Each number is 128 + 24 x the weight over its row's rms, rounded and kept within 0 to 255. Layers, rows and columns count from 0. Numbers have three digits each. The size before them is the row's rms in percent of the matrix's.

# layer 5 MLP up, 3072x768, rms 0.0986, rows 1645-1694, columns 0-63
102:133131079158157126118135095102102127120136156106131108124122125132173133191143114149147100148131131129192135113164116131149145134128174130123142113176103127118102133116153093125146146111115124
095:135112106167095107134118169151119134160139174130143142085109148135124139123118112114119131184136130150113094126158109116099139122144126152140111121130145135117128114137119190107144140171118127
130:136168120138095161174103104136105132077145179136148098153124098132151083114105141123148115085125152155115143102129121134080099150146177145112112143115092102099094141129155124153139141130144083
093:144129135147116161107103200124094118143163116070122125117132145075097124140154118102134154151117111121115135111129089105138128134118153133126102100105124124175145096089196174105152100133103155
102:102143121129115123078115137117099113060106134111153114137122162124133138132145136098172111123151156116115142164099111112111141115108119141110158117121080099140197101131121108112100092120106123
099:140123135150133158118102119122119110098175151134144142172132115137119062121159119121097075154130143125136090147116118132148126131145137136142115120186141166141107079118121142114106088127122103
097:158111126107126127113129117116138177101134107150131132128158115135136125135099121121083147094125137151124079162131128123103146123147118144107109105105104150136151153183100118171124153132140070
105:188164097164135146110162099110137096106137141115130081117122162139111137121154136180135119157107157148128097150130094112152132140164076110130141137107122086118147124138176128103118102137145144
097:121145082144176170123115153124123111080065134116160098169138136130120131162135123151111145120107128108071162171166132125091116113170090154101127101139156169094108111141118109148082139146124118
095:089140130119175149173178119116087112119125151096151135145145091061110127118121133171109085118127119140160133117121114169163141097154076109112130086115120089109181107107105125139108108145152122
101:155121130140144120114107120147121205095133144085131169132136101176112139092122119085141135167174138142146105124128121138119162149163134108144101122186155119135128105089136103154094115127112106
089:189136117135135154127135133168123141132133114124144072102118125140121134193112101157158132108083106110143132139134133085133149125153156111104136126099116112093095140137142095146126191134118134
094:150117114128093103125133118129102122121119136154126141129122155133135081120167131107129092119120119099132135098129155152138159082118143097132141108131141100125134116126157135159164111149067142
102:092149157096114099109195122139136111151150152122129139139169126162100139133103125143116096155111122137148126119138095169122140113102126159137168117117164124114092117119114153084106166171173106
108:095139141111127110124106091115148107179143120137139149107108136106124079155125142095142114139142119161121143174182124143082110131169159120143161135110146137127136159101132153156144137088104119
100:114125110125121128111129131121105149124153112101142090107109116135074074155167142119139134110134179145113090178105127121121147090112118165081172090100139167142144128147148069082105148129113121
104:141108152104140124129115168160104157141106152106139166123092093160151120127092127155128154119124149117161143169132149129163158134127149095116120142100129159140130165134099144110132142146156103
130:124108124170150144128139154102077053111140119137105164121139103127149148102159138098116104118130160184115143123132165162131087093154119134108160125140084150145129169089154143154113123177146133
094:150143081073080205095119123148100153118104163102122145103154119119143128122107139129079100106123113105110155105121132154136143138089170152144160133103091130107140187123068090122141119148129134
097:119132142105161140133147138153105119169139137100114149143078137127098148133156119093172099099157130095137094162159176135146143121124142158126106085131170110125141153150078142123136160123094134
121:105137126150130112116120104095128111150142133136124140073142128118110149099113145146108149176142132118104115108187149100113166105158210134141118123166132147143146182131111119093119106119090127
098:144096171098142115128144150112140129138091146134137169128129075146128112107112092152122166130146095128137153116155107103095148092126136148085128138146150131102139075141138097156084121149146134
096:109121154117125186142135131136109115121128109144135120122129161104119104148137113121116185140156101128128108123106128124122113116152100140134165108111140120163157085136120139140172143164129101
092:186122114114134140136122121141150155112125101153158110133158162121136153119123128140097103130126118160144107162149118160159128131130135109130123128121112146085142118127098104163164128132111114
100:127142142153166145118115120082146107129144092086155113113154149087133159134133122161101133160157109114094151142122128134157118107134139124105126148081135120172107077103146106116201049111159103
107:181138144116165148081109160125124133123162163098135096088123159108104121134143147156148116147113183128113129139115093128100121104145077121148078135136094106138175099165144138129113143139175091
101:131123100151115101111124112133157112124141172128126148118158144136132122187114121144120099181139098105117156138119156093076117142144157123125135077122145154203105121070133143131125136147121125
104:134133117084123179139082103136155118165161088172122098107132128119101095155121131140114168104148150148075138107116149106130167109104134072063134116101143115107112122123091122121117126109135153
102:126103111133117115104128124144113151124156114111131147115135154063147110123124119132161112137136126160175145127141110108141173132145154085131094110136138102133084126160097140098125106098124154
095:133097155144121121146150157120082175095112103151136153151163149134127139153081169129130143135127151086089109175121131144133115122083109158163163109118093140118146124099160179142141093119141114
099:139137127104137090126147151115084125117186101149185138156139073119122101182142166176125158130123088137119151113131138125148123123124089084145141105130095161193134127111130094100172157137107147
092:137144165075123078104110159139140108151086134124134085139146085121113103101141125098091111141152143149099124092143112116188115111123115136116118123139150157181113120106115137149128113123148161
092:163137101134133115112134145123127171118155143128134120079131134115137130157132124113074127113167107164115120113092114127126120108137078113160132164121135128137068133109168127117138137129120098
094:101096104146139151121146129097133155086141161111124133126138116140105191117129136095108137116123140081082147117146147104143117111130125157145149153128103137120151116175102160169125148115114121
095:104150118141106127148135117154125180123111126068153111096176127092127121094187190148139132124105156149134140141150093140142147145166132096096145114114119139139095110129157149193172154100126138
099:126096156125106166140097107183094162154188154100103123077143115121091068169108102098147106156150120137078129102112129139106098136117093103147143123108123088117180185119171124115155159134114105
090:128184084116154119098148130124152144088110140141143167099160090139160135127092152137110108130155160115142159143150165165159133111119167119147163124138152141174161107188166155109126123106099117
096:122124126122162128132127092109092120066120085132095137117133055119112101128128130125137153193092100114150091143137114093119132135082131103145114141113115131127156144118099098170146099133112127
090:131129121126144136124137156118131082131111140122070152119121115136156129133097119098116109111124135179114173130105099170084139146110148118137166110131132133135152104179164090164142140138106072
095:151142118168073140132115178122083124082130118135133132119128142123116151175154099120131102129156159120124136166089113154121174091128046090125173127092163117163168148126168109144086149127187096
101:110108148081139180130169163134148125139178134119138147125111175149091090133155139139135125129133091113088139117152125107136138143100119104177121165109136156124143122117152124125157085135147149
096:107159122127142131130129132108128087140133189128159176098156100171118089135132115091128118185158134132147107127122104173134142102126129149154127153138088105125145099108127150165157117134113098
098:148131150136125112097109144113119154115189091146150144123157145097133127149150128100139059119141136128125133106109108106118141120091133181108121122125149128188158115085123129105114068155111115
100:113129124159132143120106138125129174105139148153151160114157107128132138132155142123137109158171119098113105110107121103148094104137131099127099094098106140119157164190088119106125103081118067
093:087118138146119113095089130127123101104128111159118107159093121120125128153132138120133141142090135116120126122147099120155127090163128143104123117099144159112129136164161114105132174129098120
099:138127148074138113141039082102145157129149142140131131094099131115156155125119167154109105113133130155132107135148103126090114121132148110124128157118128167143098132169103105127141138128142104
096:096104110098100155111147061155134137113145084097124106143159110133146095115124145150116126169132119115115133110140129123139077098144131134136134171116200149150113119164121122128113125145115164
105:124134120163119153105176124163120152075129120156136110143145168099124143116119123118135125134141111186111127131088145185113119108139120118161152166120162124164122106120105131141130144132128127
104:117094163082103178104156072112099134119146130178120130111108146148129105127105125117100157127098130121121119113122128131141132134128120171142175102130136127137128175178099127144132086132147111
100:125124140127132095120117136126177129127105144091115113132130123117142161119111120167109136112139153133108106122109138110167138101095107156131097127140127137110120154148110124111156122138128147
# layer 5 MLP down (transposed), 3072x768, rms 0.164, rows 1645-1694, columns 0-63
104:171096159128121106154130172166112141157161146087119125142114192133115179171129128155117151145172146153105132150153129117145109101135130129161121117174115125138129138151116150132142153083132128
096:115091148132169132146147109088152091155114111121108113145100146087116160094153132136114126140101088132159143101123147131140118145166125139138072103136131129147118153121103135117153160165121133
137:175148145091114144147123176094104139105106129158127122194145120089136137128155092117128094162104093157135168074130148108141139189123145158099135147115121090113156134107148089136129166112125147
088:146115117117127140128125089132150134096152145105112138122081074106159111098174118092130132131119144098145124120143139102149122125124140128143145118107151088132153118110080105155172147144175120
088:093134151177084119138130154115144105110160135139110167120076088156129131144150114153124123143161129130125134140097107156112129070118138118189148151140127112143115132149099137129131170109136154
093:119114140122133122075122161119142123144127150083166128103136150138130086114093139141121134133122119121121137142120116133137159168113158106143145114135131160126139097099142120156140100128200139
096:129155139134098136142101124126130094172157109147156119113135153106152130113142124123145139108124120161161146132114142154098143148132151131126163141167142104162141158119101102123130165121115124
102:126166092168124091139126185076134128148127093138120139150114134138121102121132145169149117122106187111130119179132101141129141100153112149119138165158126181069143155089146114161132181105124159
093:180142154135118137130108149078167128171138126150115127122111108096129122106142135157116111144124141106117121129119157132136076084160121117078168123177146110123143154146148130135120153142138169
095:111110126147122103145159124120126097141120117159130129126120148113099146141153142144120147130127132111127118127154174153123077135123125142141132135099121128145126128142075117167095166120108143
111:158136137104111086154119112140103182134064129104118125157135151160128148133137135135113160156111143156079101163101178121120157121134125178103159140146169135123132113117134133117104214105134148
084:077087161114109116145106114095138168136128158149122153113099110098120093122136116100119079152130143134112109153126172146098144151111124148108089141132162100155170130139129050128156182205130094
094:141114102101175171139181138119137103116129124140148110167152121154119141151094093152101137090151140112112120112174128155116167105149144126127129138161119083166134105150139140127153140164143114
102:125153076127122164179136110132087107131174151140124137138133127098108165114152072117148135130152116130126148085095117123166111119164113152103110128106123100104132093079131129101139183075110138
087:121142131113078135080117108141172137105124127145120164137131135127102122150130112134097158209136066126164132116181153118119139155138117132134182146114130176145135093091132182117143178152068150
096:074114145130136139096113149127109141071107134166125144168122151138128108108136167092068147152125145116166124110122133135137108157129153165114097139129132135112107167116142101124119137126052121
103:103095142088121141124120099139113143158171081145090106139158127124158144157140169120135103144108178096171119132115142065151159126118127161129110151141116137107151159105088081142117155133146092
126:132102127124112173124132172121100082134135151128128130131103091146132126136136144184113144170129132117158149133097097139165123120148139135148160099096115126124119150140170120121079126151152170
097:125134117120169150113084080124126125127130157147121166195136164084160111183156129148092146078119140145153103079152182143119148134167128127122146103129108152103096101132149093133118179110133100
103:120122159124166167103146120185118128115130153124165119119128151150139102106123169113135123104121127140151129138118148120149102133113134145127128089102116125117134105155142134129136188128106109
143:125146130146138148154111076131138145088112118148104135146159134152169170134104146122145149120169106104098132164164143122125132142118153102130106150114133130120119141120156119106175142161146148
098:158142159108128144180065100107151092148144109123134112111091118144166186145101135086151124140164123169137086085144095108133137158141128150140129122087134143162095163104127123128139101096152068
096:146150122139121111099136112144083138121109119112140140122172144154138141216145116152128129152125169134111108126156128117144156137118138101091117130168182137118105116133122118113129128149074101
094:106133135151145167137115134128081102136128140139096154130112156138162131111161164142132148143117149138110151120110142086087119161092146140120158119140116106136140142116122152111143072119126110
101:128123123139113108146108168121133144129131151175157152123141115159131173172146142127120156061124124066084100173105122148149112120126090152158119129089128169136135134111117122126134119079166137
112:154094124116117132120107093132105141102126128133148120146124117122144142123104109139092110141136134114125141133101125139146131112080132093135179127144168125124136163189142125130152133153124129
098:102116133143127171118123145111115132168110098139087154137096155130129149115160111095113103159129110138124138127094133134143115133149131139093099156170109157131132112164136150163107121143123120
121:147123162129084144129114082142152087168145127133089102114143156139132125129096100117128168060119126129150103169122125114115159118105120118126139114105127138124104101112140090132111108128160156
101:152136156123115088113111145123122106126103160117144116122120113104123111116130139154143120123120144116121121191137126125147132139140135122135120120161143136139116154175138116147159147102148121
099:128143128127127120096132144111135105125162159116130104142143098130132131138141127104134150121125102153170156150150119134142115107134147141087177133159113125142114156151133142158137153086122125
097:097159150112133119159135127092102127117149150164154135159103056110109120145138140140124159131126150123103138164121137161128147116128105199116097112162164154137108137112166114114163165117142136
100:111076159129137088109152170148108143123156168100087092144114155142150102114147081138149148132138121099119144141118124139162156159173125115149100132122135139140148121130153108121163087128194110
098:134153177086106160132153121134116150159130136151130090092115105105169130167129163113144119123107142147117143149144148165141118110123090121152149173131093101136130140126111174117129131086125143
102:118137164167161114108134131140118111137157124117126122107148119122174125147098133098148114128058105107163145110117081104096157135138110128148161138173143159148142129109127167105077220097111092
098:139150144163145124183139160149103164140096141171135069135100159099053168119114133150134135113171159138094138120108130109156139147131135177121172118112135141096127128133120099137093135107180104
098:089114084109132153154122144148130147103113143127167138126143130095132130156134147118141098139104122113166181135135174161124140111136152116156106130101110147142176120124146163143174201161135145
092:140102138126121108114103131120127138175098089112135100114098159125115097129107100110160117159103145127114104171116132115105142113114106099160128153157160106171108175086125145144122137111121109
093:156101188125178157181128115124088092158152110120106093186105136129100143092128110164105142132147115144104137119101097162151136180089132106147149111172130084128125135087140145073103110138104093
087:150156169120067125105163103121103144093168166121154093178106131133117158137121108126134149140142164150153183172129154098134108147115147180127116163151103105118146116120113130126123206127098120
090:136141143122113108132098130107128133111187155150141150167078132182137092122142141153120129134186169151132146136133103128120109133171099135112134119120099125097113134103138125141126157091126114
096:127123108131138115137107151105096125109163126083109152141116148118123070102120172101122142118119143121127097110119094108136157107096101132116134133120193147115132163157133079158112136119142102
088:109159149161109116101146152154119118113126105146124108128098149117190122129162105134126174113140132096160138112126159143127131106151103162149180123118133123125166134144126135144136054134134123
101:136109142079082087133151105144121139156162126108132157137116127143139149093125136140126152125142196097165105130160128110121162146178097117114118126136124112137157105154142124113117158117143088
098:136126149179122111152074168116138106127138138121129120136113166127096156134117127145176127131118108119128173097129118109150118119125122111104186180167073137130130156128150137115133132117160137
093:146159116116113086116135127121130093170154142110147131146120152106083135115156072126139110143144106126136132136174138130121121133163102103118152162160130136154108107164085161142157164162131121
098:128156135163122140156148110157139116137104119117112118145115079155085128184080150108150143163139125147131125100152091107113148077075124102149102135130132140132149091142111157135102117137125125
097:123154125152118112143149115119104148123119120110128119128157131130144110147088150148143153141109153098089136164102071125102128119114145121141131113159160094115150146184087159095189120132129131
094:147122121182114149124102138125095137130146166111116080132166093097095146115171119175143139158102137145111126110135139135101112119136152158152141120136139176112140168143148120127114160140146139
101:123147107146105122123137151108088138121086124157168117103147100129112116147124104163148106099137101143116108127107123139193151119140083100128163108151143152148130127135124107135119062131173101
119:120173123097152144104137107153142142127135114103151143155094149170123137171139110108159152132102113139145129128171115129133153140154136126103120141144109134135138168127086103107111094153139132